Weights of a small transformer language model: 14 layers.
Each number is 500 + 25 x the weight over its row's rms, rounded and kept within 0 to 999. Layers, rows and columns count from 0. Numbers have three digits each. The size before them is the row's rms in percent of the matrix's.

# k: layer 5 attention key, 160x320, rms 0.0502, rows 138-159, columns 160-191
# q: layer 5 attention query, 320x320, rms 0.0509, rows 267-287,299-319, columns 160-191
# v: layer 5 attention value, 160x320, rms 0.0554, rows 128-159, columns 160-191
# o: layer 5 attention output (transposed), 320x320, rms 0.1, rows 256-319, columns 160-191
# gate: layer 5 MLP gate, 832x320, rms 0.0912, rows 0-66, columns 160-191
# up: layer 5 MLP up, 832x320, rms 0.0885, rows 0-66, columns 160-191
# down: layer 5 MLP down (transposed), 832x320, rms 0.0875, rows 0-65, columns 160-191
k138 136:477518504533522535503501509562491517511482467471520528458507500501502524441480497525493491493498
q267 146:562473493518496512470499484502459495510471516493499470469524492477484521494491481484522489493513
q299 112:549481465523459526492497474492453499530475508484522503511513507489504506490527482436517534511519
k139 103:505498492464455481465504474463528489536463464510527504489531512424482504511517503543461472519562
q268 095:440499520498478485493462557465508520474472493531508464528527519510496478551490506521489494481496
q300 104:481504513510508470468437535477480478481472505504477451485492497512522483490523475509533459508507
k140 129:464454496536487465495483513487487491431495521485469510499491504506524541481512474520492499505476
q269 115:495556504520527469472513534495478508493485533472478482472505483484465501492466481514503513507512
q301 121:525527509510487475483496550499500531501431494525526478502524479520528491454503491530450481539517
k141 114:538487526445481479503505465458515530507512476502438503487487448482506482517503506472495521475524
q270 122:538484500518459476509503484481501486510507477476525496469502486495475475481510473485479503514505
q302 115:525483478569460468520507500453499494510480489489543508514479486523514484529524473511479536534470
k142 109:535482481493539517484504491508505468492528492463504471489481509525516483520537543528510480492466
q271 120:461507505463481516476502505538541502526508480506498540516505461520503495508505490489530546467505
q303 106:477515501458492497502481486481498515570507467559532500523547473514562510539493489500511482487528
k143 120:529500498473480557532470504522508540542527486488528580504501464541532520528423516481512527509512
q272 061:491481522486505508518469492482526488482511506503561500516453463524515498504517516461500472521492
q304 092:512491504498494489481519472480536521507521560489498494482519496512486499497521552493510508470468
k144 071:478495462518486460523517498512442539471489499478478521533513491546491529456492494478489491524560
q273 056:509469500467484515513515548514482504476470487520502487522517524507523488518515502509476479489527
q305 075:495477516499497502495496464479479541507485515544473469478504535514490525540531512503533509509506
k145 082:529498523475475534539475483495484500495479514485482519470524476522481498500452525472471511486491
q274 071:467520502467524500480471476489473532504487506517470487458509469461532535537476468458490461545500
q306 086:528459478500492473481462498531502479512500485525515531452483502534501461474504464505488466522503
k146 104:492506491484570532465489486492480533535446514510445528458528502476478542482479497516496527469501
q275 073:498512536502442497562492523471504479460512473510541473567497516503477516505497553517528516440532
q307 086:462499564475472510540473486457502502524490522519503510503495491501475542572490513521498509474457
k147 086:486506493485470481500467527490509484509528512528518509541509508482463502504479527523500466516490
q276 064:502566482526516488489515472503488520483489501518503455475483445462492539512476458510509448505511
q308 111:539528485462457465521489550517465498505517450512501483491478462500521523468497464441483499501566
k148 100:515472499474459449495533522480519475473539492493514496538547485485489468503487513505483524517515
q277 083:435531494487462489497533476494517527515554527521520536508509497518483507499496471500508505530512
q309 099:484499505488501486480494475458508502570533522528495553526494531513508513523493507466538484479476
k149 098:464530521498484466493468529514491487465503488517530506541481492542507489499486526521505466493463
q278 087:510511503528552538512508524536506524520438549509524500479525505516495549508487503493528539512518
q310 122:474499510509564546491518522501517515499470527528505525481525513532477521477491498518552514504537
k150 094:531525487477515534471468498496485548477475523522485498512511502518502496516490466500470548467516
q279 089:476491541447523523512503466496509496546515476491522530513479511484509529518454514504496509514486
q311 105:462493553493470503535481488514522476532519482461489529553512514479520508522494514500513510533478
k151 116:535450490531508430497530499531517496492508518484474500505470488534519473497545462443513519517511
q280 091:494465472495475510488537478502495490520496498504474503549457523519494500494512539456493483509512
q312 105:498486489504531499494547460515484512504526484502518517487505500545476489498459487521476497494475
k152 109:505521533488513537492503474493494554533515519465486492430513503540488466475499518496491501457526
q281 110:529485507498513506480490518493493489494467558474509510503503483503524458506479534508529518511497
q313 094:581516512490498537502456483515524481468470514472498534523530490488490492479498500502512522573524
k153 103:479502462482516491453490521487492472532475507540470485495528454446488490526523481498482461513536
q282 128:544491520513536477515492505505504493472504524480505502482517472521500494512482462527536513509477
q314 088:550522515498521529486485525500531501432524515492502495471507462528454478457480511523507503536537
k154 099:499490475483551512468451456470489494549479529526466449515512461495501481522484527529476484479495
q283 109:465493467498530478495505498535470465478458511513449467508497481504537513510501458521488476526508
q315 093:478500467522520455491511479548499455480475493468460506507504471525557532507508477506503497555476
k155 106:491467495483487489513496487476489493486498472491512477521481502525493520498504482469455442506518
q284 110:521501511491480511506495544479506505524495457516535504467533512497430450490525538467472524477460
q316 100:480455500519517503527507508440471519529490498534508473477510550522456429499485510468463495500490
k156 114:493532520510529520514509516510473476495533484530522520512497490530520521529560493508533497537483
q285 130:498468464573489452527481515472466460450475551468482466502519495470509518473485491511486493574484
q317 109:498521467576495460539493524547512479475454534455469485479548515503482502463527494483495487515489
k157 111:499459491514502476475533481497517477512483532499456450493470479492488509504533467504452479486492
q286 120:524534543503499528495472496512516511496510496494493497504537494464466529482496503494534528485568
q318 107:532523518496531504460483481501526486488488499506468508497493504500493484500499473502538530505525
k158 131:499499529473514454509453507475534497484477499530504507467486466484519487536544510552509517471551
q287 123:546518522542478457512547488450507498502513508452499533490469517493510494537476497472489510530536
q319 119:562517470536500457532538446504488494488531476427479518433504515520509498535475500488468532504513
k159 106:525493488517484489494489535505495480486514481500484481484501482572507528526500528485490481513503
v128 103:520506528526510504474530529503516488497482514533512511545524498486506459472507528455478499481526
o256 099:511576507472540536490518528522490504493539526498501461546495530485483470500516459478500492552494
o288 105:516577534485548526484507535493495512488538498508492503546507519479482491511507462487497480530486
v129 097:534495474512521508491490531455458502469485532493500472527411562537504532518532486499525500512495
o257 097:513477479486503452508501490495502525537561534467507465517530520513485520502518467501489564486511
o289 105:522457502478519476510504496489492476506553536511513463535520529486508552521516455518492507481505
v130 100:469533488552455505465532526463488502495508509517485470483514524494467539492470522508455475517513
o258 100:449509517556435496506454497455526501527507466510469505495501485524512573512523489527482516506486
o290 097:456492515548450474511434499454494506525509518481466494505482483497514521519524513525505516476474
v131 095:502545449447500541532452533479534490501516487484489529508479501543492454463512525510474492500506
o259 089:488538504522489484498490507516522482535503524486465545513510509508509463485498509520533500481491
o291 105:508491500497515500495516473518529472501481563478480521513497510488513437489504550505527484495513
v132 092:533477482512458501517518476524498523472453540523483533504479515522566554517494472503478487497515
o260 089:498417490525490497512523466476502524489465512503499451488485510508528513503435467500504536448460
o292 102:505431489516522510525529489497511531472489537508487494509484490485524554519433503524498514487485
v133 104:517485527458522502441506464530539504467496529537543502556522431534491516479459542514540470489515
o261 102:486489475508527503511530504507497483471462516501508484523466482498514479511468515505501470500495
o293 109:503487479507533526478544501507512505493477489517507482507489478505512491515453535529500467530515
v134 108:459509498520506497502528486480494496516544494472489524472500517485520529511511539533440480520499
o262 109:491521534493489494516493520452523520559501489496522530475547510527504507472479501516460495542425
o294 103:515501519488484473517487509468528489527512517490505529478534514536515512497506510514478492524439
v135 090:503480482538497500525530535483486488511433494506482518503450510460491491478516502503504512464515
o263 089:511543489478508497525511502489507523534541496501520528530474522498522503474507471474494531503508
o295 094:510525516471529499495511511477483469531555549511527504543502521472534504482514494513496493478494
v136 097:502540462494477515440491487521508484520522496507492513516524545515459521461548526485541491532496
o264 097:506552544474506515490494481564496457516520494499476549508486506544532525452516461509510502466508
o296 100:492534568472526518473524481531513475510528495532489525504490503524524486468551468496511512496486
v137 102:499547501552506496451509508465468503510458512489504458490530495528521455526505558498464519487473
o265 102:478472500517468486472478516473535475461480509492481438523512507507496480531520478474488529487521
o297 106:504489495493495502455485498474529485495466495491505448524504490528527493529526483449466506485535
v138 094:488494505513505504488465471512508484527576507461484466499473506533484459494503484499468516469482
o266 090:513514462496501489494488499523505470506502499489451530498516509523536439511519459488472548466551
o298 100:486533472522497504482472492524488483514500463463491511520518521529520459477521445473464549471506
v139 098:509540560507506490516524516453497492504532483514513505502513540493473470553514539503465466482515
o267 096:542562521471506530495528535490512489502520486470495504524574502507486447542515512498482480508496
o299 102:547601495486481514490500525491482513476516434483495515520558507526478444524527491474477479530472
v140 101:457522475436498471436484498507522499520508449493485481472551530503477457470518527539480487509503
o268 099:465560500442496493477432510554546475476483445497452530501489483520533503465508482517482508506500
o300 097:487545512435538501474464521536540500512486468518480520519511502504546454494510489536475531503482
v141 091:512499517546504510475491458523497499503494507496526485519499497477493486488537486482523516470501
o269 090:542491519488517509497502492515457514494553516491549497514478497481490490492506497481495501499552
o301 097:511538538504492522475485492503476504482564504515533519514496480474468503501524504487490496509525
v142 095:509494505454505498510482496475531471499478513448500512502514531484477481557491560504482473508529
o270 091:501453510524504454499507475482506509488488528514479503495525510480467500495493553516552475501503
o302 100:509446496502514470544508468484525500490449527484474508492508518495468502533512547512548508517521
v143 092:504488491501496531518522460497467491487453489536521520513518500441487474531507525525543515464500
o271 096:544492488503491539535518463497465551509510499479495499512524493479521517491472540488513475499495
o303 092:541467477514476555525510461488461509518524504512500476502491481484474516494501541473501472527547
v144 093:500497479473515518520482490526524500493479479481536497520483423486527506437513556510501506479510
o272 096:447487482475506507516496538533509494465484484515505500522466492501538495483507484479481486471523
o304 093:470459507477505513493519514540500488491487505532480471501459484510526519513490494507483498468516
v145 085:493459442508504505483527538525492466516474495525451548536484483494482495443487504471506521534509
o273 086:516514486482496500493487512535459494558530503495497525507454495504547533472474473484502524496483
o305 096:507478504504521495508512505516459451537534553501490500524456508472548517492473484494503499494479
v146 103:507475498471463526508473494511483491508517448475484509559501533513520461496476483474522492457495
o274 104:523505496482503529532502474505502474462493475444460502486524502489533474505498501488522518465514
o306 103:513521483508494547518484468514493502495495447415466510484514509492518476478492507476489504505528
v147 098:499507501520507485504472484496477497507544477510535508452507470491526509505480496511501516480490
o275 096:467508448518507522476485504507510470505478469538481517509510509529500507511507498507488438521505
o307 100:476520473507456495491493490526512488512492493513491530490524494536510473482495489514488490512517
v148 104:510503471424511497488478518496532520481467524513509498469565473482506490457523487544550532521525
o276 101:503520499462508501486439500524549514464487492514551502469464491505491491470519474506485515542496
o308 108:510522476451517505456462509503545540441479511527566473473492502492470487491491507558491504515497
v149 102:495465476517462497504522551506511501501518511432497549509464496485468491527498440478573502520481
o277 103:515504488472512514481514544548493466522528537467493536504490538489494455495507484483533477504489
o309 101:495521505490511513487533547563516470515522508470504525523497541468509466496502476494526468522487
v150 105:492526524488519504525519507519487487508477496504485487508434540443511480495527553516443517506501
o278 108:516513489481473513494430519519492504530509464480518503517531472473512503505536518498456527469537
o310 109:535506460507494524488453499475474497538501467470523511498504480496481495539530509495464511487494
v151 100:523486500511495506474512527462480527503480454501509491486521499468501520489475502527536467513489
o279 094:501532527529433521502488476499491496532524501484493525517540457487462496478519522538520489523478
o311 106:514496530508478545472508492482508492507529498518496526513506510451481513514524527564539447517504
v152 093:509504460550511497508499473489469507491499476512491478490495515550522498513475499548451497494450
o280 094:478490471495498504512471500480512534510455487501498461483523503563511528524504483532473530474449
o312 099:504489479493493527521505514480512554499481498512525450508542486524535542516501474536459504494459
v153 090:498510475503505512418499512500535520486508492498471496534493503505479496475482551523498502533509
o281 091:467532474497491502469508509536488478535477484512505510510502513527544488476527443489472473521485
o313 098:494520500476527496465511504515506469526494523546493492502494483541554476508542470514496453489520
v154 098:465470518513503497487448507551501498514525483501513508507517497520504488526503518515508523538469
o282 103:525457500495502487531495514487477480485481516505512460500509490508484539500505518480471527521508
o314 104:523461501509493503549505514504489490473464498498513469515493511525490542503511491479473510496520
v155 099:509483485461537506536441511539517484491492495488538488517501467536521504565513504498496483465504
o283 093:502480464470528510527518501517494496472473490491489472495526526549494490493485498480507456483471
o315 104:524461478435540506529516498534517480485472513516482481494486505519500517542471494492522441477502
v156 099:521487523503525497500539513502482507502475532514514490532460443439505485504490490564466517546490
o284 096:514460470500475507479527550494439498545492539504536489540493487463488476507514520497486467518543
o316 099:503477467499464515477508564461427483537504521530552497502484471490482488509541500520500454487552
v157 103:508504534530490494509471499495473491495508451499495486507501552487509480507491487525530479471497
o285 102:506505512498467503512493477475466506507489458491513487489537497501492534509531500510479476474502
o317 106:481540521499430521526475497479470524491502473514510523491520475487480519498547474512485504471524
v158 098:521514523559488507433531486484510480485474489508490512501522549507525520507468577506508515540501
o286 095:525486522535454468497499470451485529505473504495510472495509487515489543495521484507515539501523
o318 104:523454503535450466472505493454532524480464518481495466488520482541511568526505488515491515522515
v159 092:500514498522490516460503467475498493538475503489468522534474542557513501529497474455505494485501
o287 095:567548501535548494489521474479499465547556530482491571507524532504543445503509465471501515468498
o319 099:557574519526534502490510469506528451533540531472466572526499523498540462489541487447508458486487
gate0 095:510487451529538449461465510504519504531506508492487518535542501496546428497490529457500511537481
up0 091:541493516479528480496497500449470492489496489524512499487474522500502500478478469530466429512490
down0 094:526473452498508515492476495495523520529490505509482491508538487471479484499461484515469527509492
gate1 093:477548514491514487534514499460528497495483518480505492483537509476459483501483510461485467516472
up1 096:490477457495508511501487493472540556530481502492474505494534527505529478527484530511529502520515
down1 096:471505488523501475459521480518502527489502492485481517471502508526489513545489510508492499532555
gate2 091:542495526464505474537493486486465487482452495486501488500480525508525467492446511480486487484510
up2 094:528501491502479505486501485539507512521504498534487500530463495497494470504552508498523506482479
down2 094:488491444532509506465488543489499538491500528503477518506515472504492519483476497469521508514519
gate3 100:519495493479489499497498533496478504487476515534535513512468514504503473513512510507537481504511
up3 099:503456495503490499473481494504541534504511519502486500535475494483469473487522444507477508515502
down3 099:464537491491474498465524458500472474541486493510434467467506485549533504534520495528472479494545
gate4 098:503474521516491495496476512529511463462511494464477505498500520481435501544490473471494478512502
up4 098:559496506486519511511467512458535520435524514520489513497497537492481481480573468530535487482507
down4 098:482471465488529453472496530459503515511516475509532513486489536514486506495524513531458451496502
gate5 132:473473497509515487497491483509462504502503488478476466505503528504478488501484584530525512545466
up5 152:501514495497525514500486497520480467483507505426453489476524507479430525488469518525518545511506
down5 139:496499524492479487503499514466476476494483495465437473458522536502501524517492531509531524513494
gate6 105:514470481513488474528471524522532469480478502535545491503517517500495501506497498517546504498493
up6 104:553463457481506482488521497523497501519493510516486487475537563511498462500488496524503528470502
down6 104:513543513462523462508495516468494517478532510494458488478513514516470490521475464462498543499486
gate7 104:432544508512553516480487545532506529442496504459496473525491501489506518467547510502497483493485
up7 100:479478488488494533487467509462487554545504502488529562524497533486517515522546525478507514475502
down7 099:492522500523515485496533488524525494504483508493476546508506507472485510460489497494518476476523
gate8 091:475482524492526493525498521482509495492478546508526472532460537479485516482464556476525487515495
up8 112:448539503515452513522523494500526526481494505466484527504561501553468496493551538479510499507511
down8 110:464541504505457504496492512539538521493505496503525534496507496515504488452469518490514458475523
gate9 101:514476516509537494459483494507480468496496479495568509498481538483502486508504533478509522486490
up9 102:503477502533494477531482520489507500487499495506560492508510492504527495525513513505529490537458
down9 101:461537478530467523538470466468491497537575494494497477475483495518466479522495513486509494498517
gate10 101:499493462526473481537521497466499499477497503453525506515462527525529524567508535482479487498509
up10 100:495478514508494494467503478466470532547504514522453508493451544499481519473460515490447486521495
down10 100:465517508505506480454451537541473484542530517543471540461531510489538452490529476507494541539469
gate11 093:505465566518491501523530504492478506472461497546509435487491482509524529517516500482543475535470
up11 106:494508495456465486458519506531492484537525511497557515524527517530527468503489537512509497514548
down11 106:473475507489486468488531499542489505547477523491523512476506489501522490486512511506496481562510
gate12 096:486498496520526499492500545483473488501482515508470425498519501526486477530470528494525471552486
up12 101:490482445512533563498484469474515529499495512498546484506486451501494495498460506510498474482497
down12 102:476511436512537461491509478550523536510490527495499502469475479497528498498499505510477537497534
gate13 103:538507506488537484510509492486509473466517540481519509513545473451503507508498501539482476484490
up13 099:511518523538486499515504511481489513521474550511512521508492486527485527478520476489491501530496
down13 100:515546520496509517515505505529463509518448504539513511506488527506469464456478510497509501504503
gate14 097:464514496494505495500493565504520533497485485505540495477498518513508469511519506544516457497451
up14 096:461512529480535490495537544522541487504457532522509494483489509493522440496504506536484494492486
down14 093:493469526496506509539462494517516498488482508501492508456524478456502468502452538489500477489508
gate15 099:542481458519462461534476508456478488492471484518522470503529514476498524509515515479494461522504
up15 094:517484515478500457505515557452527506499481506565529525500522543524502508466507499505474496510512
down15 096:476516470489529512470452538496505507499509515502488510516532503530505516480478464503500512477462
gate16 106:481473478524500459506466505524541445502505464521531510483476504506534529464492564514529470503519
up16 105:514508514514513450508520440472524514519470517488470561530497494512544478491502512464478509501489
down16 105:470470516531505499501522456539505502495492527496494516504501489494501544487531505520504480464487
gate17 087:462517471498493487492525514504438516528546498511515485478532481546483501467492486517493524507532
up17 096:506485546492519494494492488495529501511508525465496511514523453470514495535479510487471502480518
down17 091:487551482488484501510513516484469512478467459553516526465516537516500518460534468532500494492499
gate18 106:522517486535490480518503505495518502480509483472518501524519528518479456543524515458500456494500
up18 108:476488452550513500458469494499495504521533526475505532527495505535504485499502504444509486517504
down18 107:490521511534516563494505502550493484543488491483488542525473489491517467492520496519505530483520
gate19 097:492456520506544462507554491513504528508498561518535508496436515482514499525504496507515464491473
up19 098:508554528535497523510501521538459489479470496585488511540484512462513511488543491458528541493489
down19 096:544550504476507508468528529510473534531527491486492486508479452542451527487503501474485476530462
gate20 099:530471522512485468467511498456475506494484540533565480516487563537490477527501469499524498532472
up20 107:538518498473526489474527505528521526509495511479530488465508503493445488464510499507512496512474
down20 106:472477469519494543501574473498484500456508538489491532483506516524501509483467521502508528546476
gate21 096:507494529453496479498489487519517514497512501543494495535500491493519516488507477479468511501526
up21 091:512471459514511528499506523479496515498500510480539549516499500506531503528470519500495459513537
down21 093:534528497532475518507474477468492515500481505499503549516475487517523507522486464488458492479479
gate22 091:506487450523488480490482497484490521505504512526458507487479500525466482451510581495537533497491
up22 090:493485494539518519541467510491536429452470495476513465510511482467481514522463491482504470507489
down22 094:508456468501484482508479460482527537511505525469458540476468508541480479495488540512551508495500
gate23 112:449501523496537477551500457512488459474470474499486524500478463480507488469473461534493468507514
up23 108:448513501594523510544476483523524466493496506498501507501483489488443521510530495488506460522495
down23 106:490495526506514513513533465505469521471518461455486458509517478501512475524508483507519494452485
gate24 102:490505493517477489517483580481496466497478468493509513476471474494521503502509471499474451529502
up24 102:455511560477496511461518487544485530506517541512532442578456474485493496492513538524510490529480
down24 101:511476530500508529497478532477485511509479479473483507477477500516510506505507493504494516455480
gate25 097:447481492458541476487441518455512421483510501514496502531519516515485456532550491473519511482487
up25 099:485463531517481477511494519476501505489472512479469505481514491508554558525463561519473476588504
down25 099:483491445490504454491508513459510450481487494481487491475500459513454498502512475520494485452518
gate26 099:519531465485503493542456490528471530458503528509544493502514504524489452505520487484427484535488
up26 097:509526488543523528492473496493491519480500504486465499508495466517498482485509531505509502532491
down26 098:493481487558507438460518452496508542505515529478497470478497551511493509487476515485465479473474
gate27 110:494499511492530491506463502485516487463511504505502471495500510497469493498463504505492511510494
up27 111:495530538534496473476506492527520497505490486518534527498536528463521512518476486538502518498450
down27 111:519504506508531481486491533513478546492466531522474500525514514531493495537495460529522541521478
gate28 097:508549469559509502463484542456515487457485487527487506498554500495488536491482493486453487477476
up28 097:517553508509518542473556500498538476450484520547490513505565506486493532502483508544451489529488
down28 095:505518525480513512477464493504541529486510517466546531536501509504490488521472490492517523500467
gate29 102:505520515492507507463478493496510468461473472459450508475520465494477520545516496508503447491497
up29 104:481499503497495514491471521523570487523500536531503499537486491492500504475497465527478521509482
down29 100:507518522493558490509527494541505495449476508499515530510493516500495504500554488463463473474466
gate30 099:512458570481511494488539484492465499518534479518482479502495518537466480516481543501503481476458
up30 090:565516528509524505503527493511479530459502490519479488451531496533474488489463479454495477519501
down30 091:484513480547536505509517498474551506474497521515496480496493489447500447517510520506467457514551
gate31 081:510484468511467495496483512504503489540508451499493492480490499503523517467542477519465476463511
up31 100:445516497526477484466517492497509500527507471507515534466510512487487502491525476496513465487487
down31 090:526485512496520491540487478496489515464496524491501462523507477473528516522483507491496528541521
gate32 097:429519502493502505501454504519509460501467507526497504529457488539548513478532507477500452515502
up32 099:499505503501485506536492467511429495512467460493553522503510481471481521517487495486536491507496
down32 095:477495458475512518514509490538503498525500513532500516522448484499513506531535540477488496505484
gate33 093:483533509538461491527512472468499529468503501464531526519493486501476463456494486488512468486490
up33 093:503516488484490499499506551499462475495476495532456539557484496536503489528519526473482487526526
down33 096:494485496505482509508482490484521486510500542476495495434517524499488515504510454499480501474481
gate34 101:539498504490497490503470527427531490473505478476529502524519450503489509492506477479462451491546
up34 097:501470502496522516490526497503461500517482431510459503475497464477512515522505501486481470496507
down34 098:509512481495501493533492554503513474533487541504473535516533479448501536541522473511529496509513
gate35 095:488479475541468487544474519542452462515516438547491459519522490488500491544495508509492535500503
up35 093:533487540440482444445569526499485490498508503491538484517509515506499497492483518491509460495504
down35 094:499496460501487483520475546516474511532455495542459465523492503499508482492496472487522505485525
gate36 104:484531493544527526505475472478509491422478522467492492493529507480504518504485521525501547515493
up36 105:536521501454485525492487555530476531523476501522540486476478483451499525470518468510507505499516
down36 103:519496506499496510465474527472515485533504480510489476529521506514517503473494513491465496513514
gate37 102:528510497513479473506502491512515470504527495517506481523524497507479456493531496480520512476467
up37 105:526487496469506495513503495558466510489535504477565460471558523512501461512542522490509505530494
down37 101:490470500520523490485495484531516475501512488500507460502558486465518504510552474489512501537530
gate38 095:516461488508512507500495492453508456488474511524484489477504478492495512506485499499479488513478
up38 090:521465524490478508511540484489453483507481484520478494504495489512487503486524498469475499539463
down38 091:535529581463504530493485539528470494547459497514508512540500496440513500513538475536476531496527
gate39 107:530506526480521507523488495483501480464518504522510479469479495499501507478526529500517501484468
up39 100:516496475460469508526498463464508518510504498484490555515512479504477500489513492517514536518447
down39 101:543510506505511499491510528473511476484510446479489538473491492506501472485464469513492502495528
gate40 106:541466492512485492520477506487542445474509498468488510495474503538525508502517500523493462514486
up40 102:555507482506473500504507536499523528506530497488447560502491492500457553493467485528470454518500
down40 102:461479516475460515520479514488479505538506484522512450538504543498495453520470547486496489481491
gate41 099:504420515569497480515489513494530478478512479465535505465473497538503532513492515481555490506491
up41 095:505476499490528495503505476525484500512486493507536491453428486530475539521486519507528485471501
down41 097:479475478504517515504503447480502566510467507522471478498520486505486434518515524528487506472521
gate42 100:503486489520500514492468517505511457510526500506514447498474529501525514528508534495519491532502
up42 102:528462495506495556505541488546476467486526474499479465488528494475475501495480520522494513498510
down42 101:512519520537506542469511486564515551507502469489485482505497511503486482472478473485532477467483
gate43 100:533517488490508508478543486502500498481493489482499497486433479506464491545480516500502523499522
up43 096:525557484512499513505482483522482474524484481581502515524522459492492533529524470506491480499529
down43 097:536453486510479485477525483517469511496515522492500457528475499548485508462462485496496449482493
gate44 099:472477500531453450496510478476489501521506496515547466483513509540516418487501555487513510525500
up44 097:505511500458463543482479567486483517504503485494499466516482528500501483472483520484485488496484
down44 096:532569500494525496492481431472566512518481496460523506508464488510491492527554482482465543497458
gate45 093:504480498497491551474470518471536438510448524503491524522515500537503495510509518504502487539507
up45 091:453537460503537566498474524493523515500456471469511511559521481521510492487524502522469476471488
down45 097:518556498521513513537469512514496519485476519505498535530502482496499483453479485475493508436501
gate46 097:469503503520521493519456573509458474505499481496494455489451484515486471497468465504533491499469
up46 097:453511503514526556560510523477511482507465495520484479472469547495525485479508514508477435537514
down46 097:522518508554542490499486507525522518498512516473525462443469501523510525482489524435492524471486
gate47 105:506459513525513498527486495512511444483557484488484492542499459496530546526502510493517482531481
up47 110:543492498516531498479542462452486464492521493482460518493507509488522482539498483464521479534500
down47 107:531502535543481492502491509499502493456502526471490468507529507503491535509514504445490473521489
gate48 099:470465487531533483486453515545526476490502511479495509467517510524485463511508542470517458477485
up48 108:512505501539474483493476495472501452513501516512504509522530523485503474502493472485505536466524
down48 107:513548510512496525481505473456466493548546476509488498535505521454529472511451476495520488534499
gate49 099:485472479519519507511504535466485466442512512535471466512506494493510514482528502555503443511448
up49 097:517510530466482539530440491535496471496504467524481495486483508494496500528528540470540533505507
down49 098:480509516488498531530465532464495456481534476541460441500448502480480553447522462488472481497478
gate50 101:449498534488472461519498502442536487490515483524461464500489537545544519491521479464513456504508
up50 103:470486484496522482537503495507590490506470508484475465519482527485512527484492540512463541473516
down50 102:516447512486499487529499503508536496473521498515537483504467552505500486505526543458500554508498
gate51 096:464523482471451457504509533501565501515490501535496500502466481562479492539476467482500488511494
up51 089:520487517506500500478520527496475514485523534497563490473468523531552546487510497486530489502505
down51 094:482528508481475489490482517500562523546488497495500521498500490562468503512532518487514516509486
gate52 095:532513484503481490497468514455482519542493492481445466469519538522535490531512488502495493540511
up52 099:541525508486540508448496506480477496482527496524439487541529472487476443515482500512523480461494
down52 097:502495470499500528483534504509524442531475482483517513516518523465514458533519503546494511490534
gate53 099:445513509495453472487498505540494450490534475548491475553455507523582522508530501514525459525516
up53 101:491535530510480465493517507533469504477482477489517498509461492518501530498517457518473521425486
down53 101:536516501546494475519453518463480527551527501499451444491520513486486486473465497479516484513480
gate54 093:472509523502552523486487502502481447487478519526466517537534514492490511526487495529463476501494
up54 095:476473532465496498488543475444525520541529461544461509470461455505483459485513505478526529507473
down54 096:546495512470512495501537476494502503540546489535469515505468493454515492494512495473525552528512
gate55 092:471462477497525487506490569520470475528532520521552483516494557478523475530488540521471467536475
up55 092:471455488526520514490467499498521442496501513487480509476508489504503493506485501523484507465521
down55 091:494489497496500504522535511505488494473525513529502498546515507467494517547517514476524490541518
gate56 100:521479472475430476500505480475495480463517477502455468488544459483494490501521507479498518516526
up56 098:485490529543526476544516545484510484474477486498519510512496492524533509492525451501520488484495
down56 098:486520493519568503510509517487484453526463454505489508512509503504522482506529469522487547549464
gate57 105:512523548474501490518472473492519485483490561484452482492498540497537519501485568492496532454480
up57 108:569454595493479516508528507494471492483495495522472509511439515475536539501530495499536488469487
down57 106:516484526510474535496535512484460505515529507499483481499493468489507508469498504479515495508502
gate58 097:551423502523482488520504496527487463507509471529488480498519512466513454509467525518477530559511
up58 093:446521506513448519524520499524475508512517457483473501521485524495504496543533472517490454576489
down58 096:552512533474542526531485459502470506501481471478512522461491445516520501490499493462505536525465
gate59 108:502472489502480503535469528480469462521491492539487497540517435519496470524486498486478501487452
up59 110:501506491504494516542547525497459489463505502505512493508463482531465508478516506516501484500496
down59 109:540483480520556551502509508456487514516495507488554486476494480488486500506489528497507491513533
gate60 094:503479494535459490501445498523518486485487461529511496499461489524513504517524475475505474500468
up60 096:499514487516503497469532513442496472500537525500474509483479508530534490501496511500509472412530
down60 098:522507549535480503483461501501491521499510526525490491475480477515518493503476484486487463484472
gate61 105:537484508504505517516465555510486478503480524519454457512496470497513468480486518524473519485492
up61 098:556472473470459518528518518490477474512485471499489497502488506487507556465550501465493492452493
down61 099:507497453530494520528527528484493518526469519485508507504484494474502524496487491477499478500477
gate62 092:493508501461446534476470482517504497494471495480558495498494536502495447517496501512485522470494
up62 092:471490488512535481518515499511518489530477520488478518527525513515517519479519473510526509532456
down62 095:474515517486464522468446500537511491501504519505549503505526549486513486517500472502487505466497
gate63 104:511469507476519496508502456499504508471471494484533498497445499501509557546527483460509473504470
up63 108:526473473493484493515475461516467486500464475480515460525531475422546515524474532477511488530532
down63 108:489455487527443500480472487514446475536436470450525499495535508485494474515500531483502513513534
gate64 102:524546503500552536534499480514505431493517473527512480549498487463520508501517519470496524479504
up64 104:536498494533516517496519484488541468489487518510558501512487525464498565487550513461538526515495
down64 102:488494474538470500474512553502526544503508535485481473497513515482506528490511512505487466505528
gate65 100:500509509494463501486472525458487495478491509466578481496512498525495498496502507524494500496464
up65 109:499496475525505488472474518468481543512489496486482514536474496489460498547507492497515481483468
down65 110:538498506475506474510510528531532485530520507468546528536472513528495533514511545510519513477460
gate66 101:535513568459496486458494509494516484491532513543452459495479518520485506512445508495481541464472
up66 102:477501505498519545522529482464454502499502472514487459514483482517543475476481510472481518506522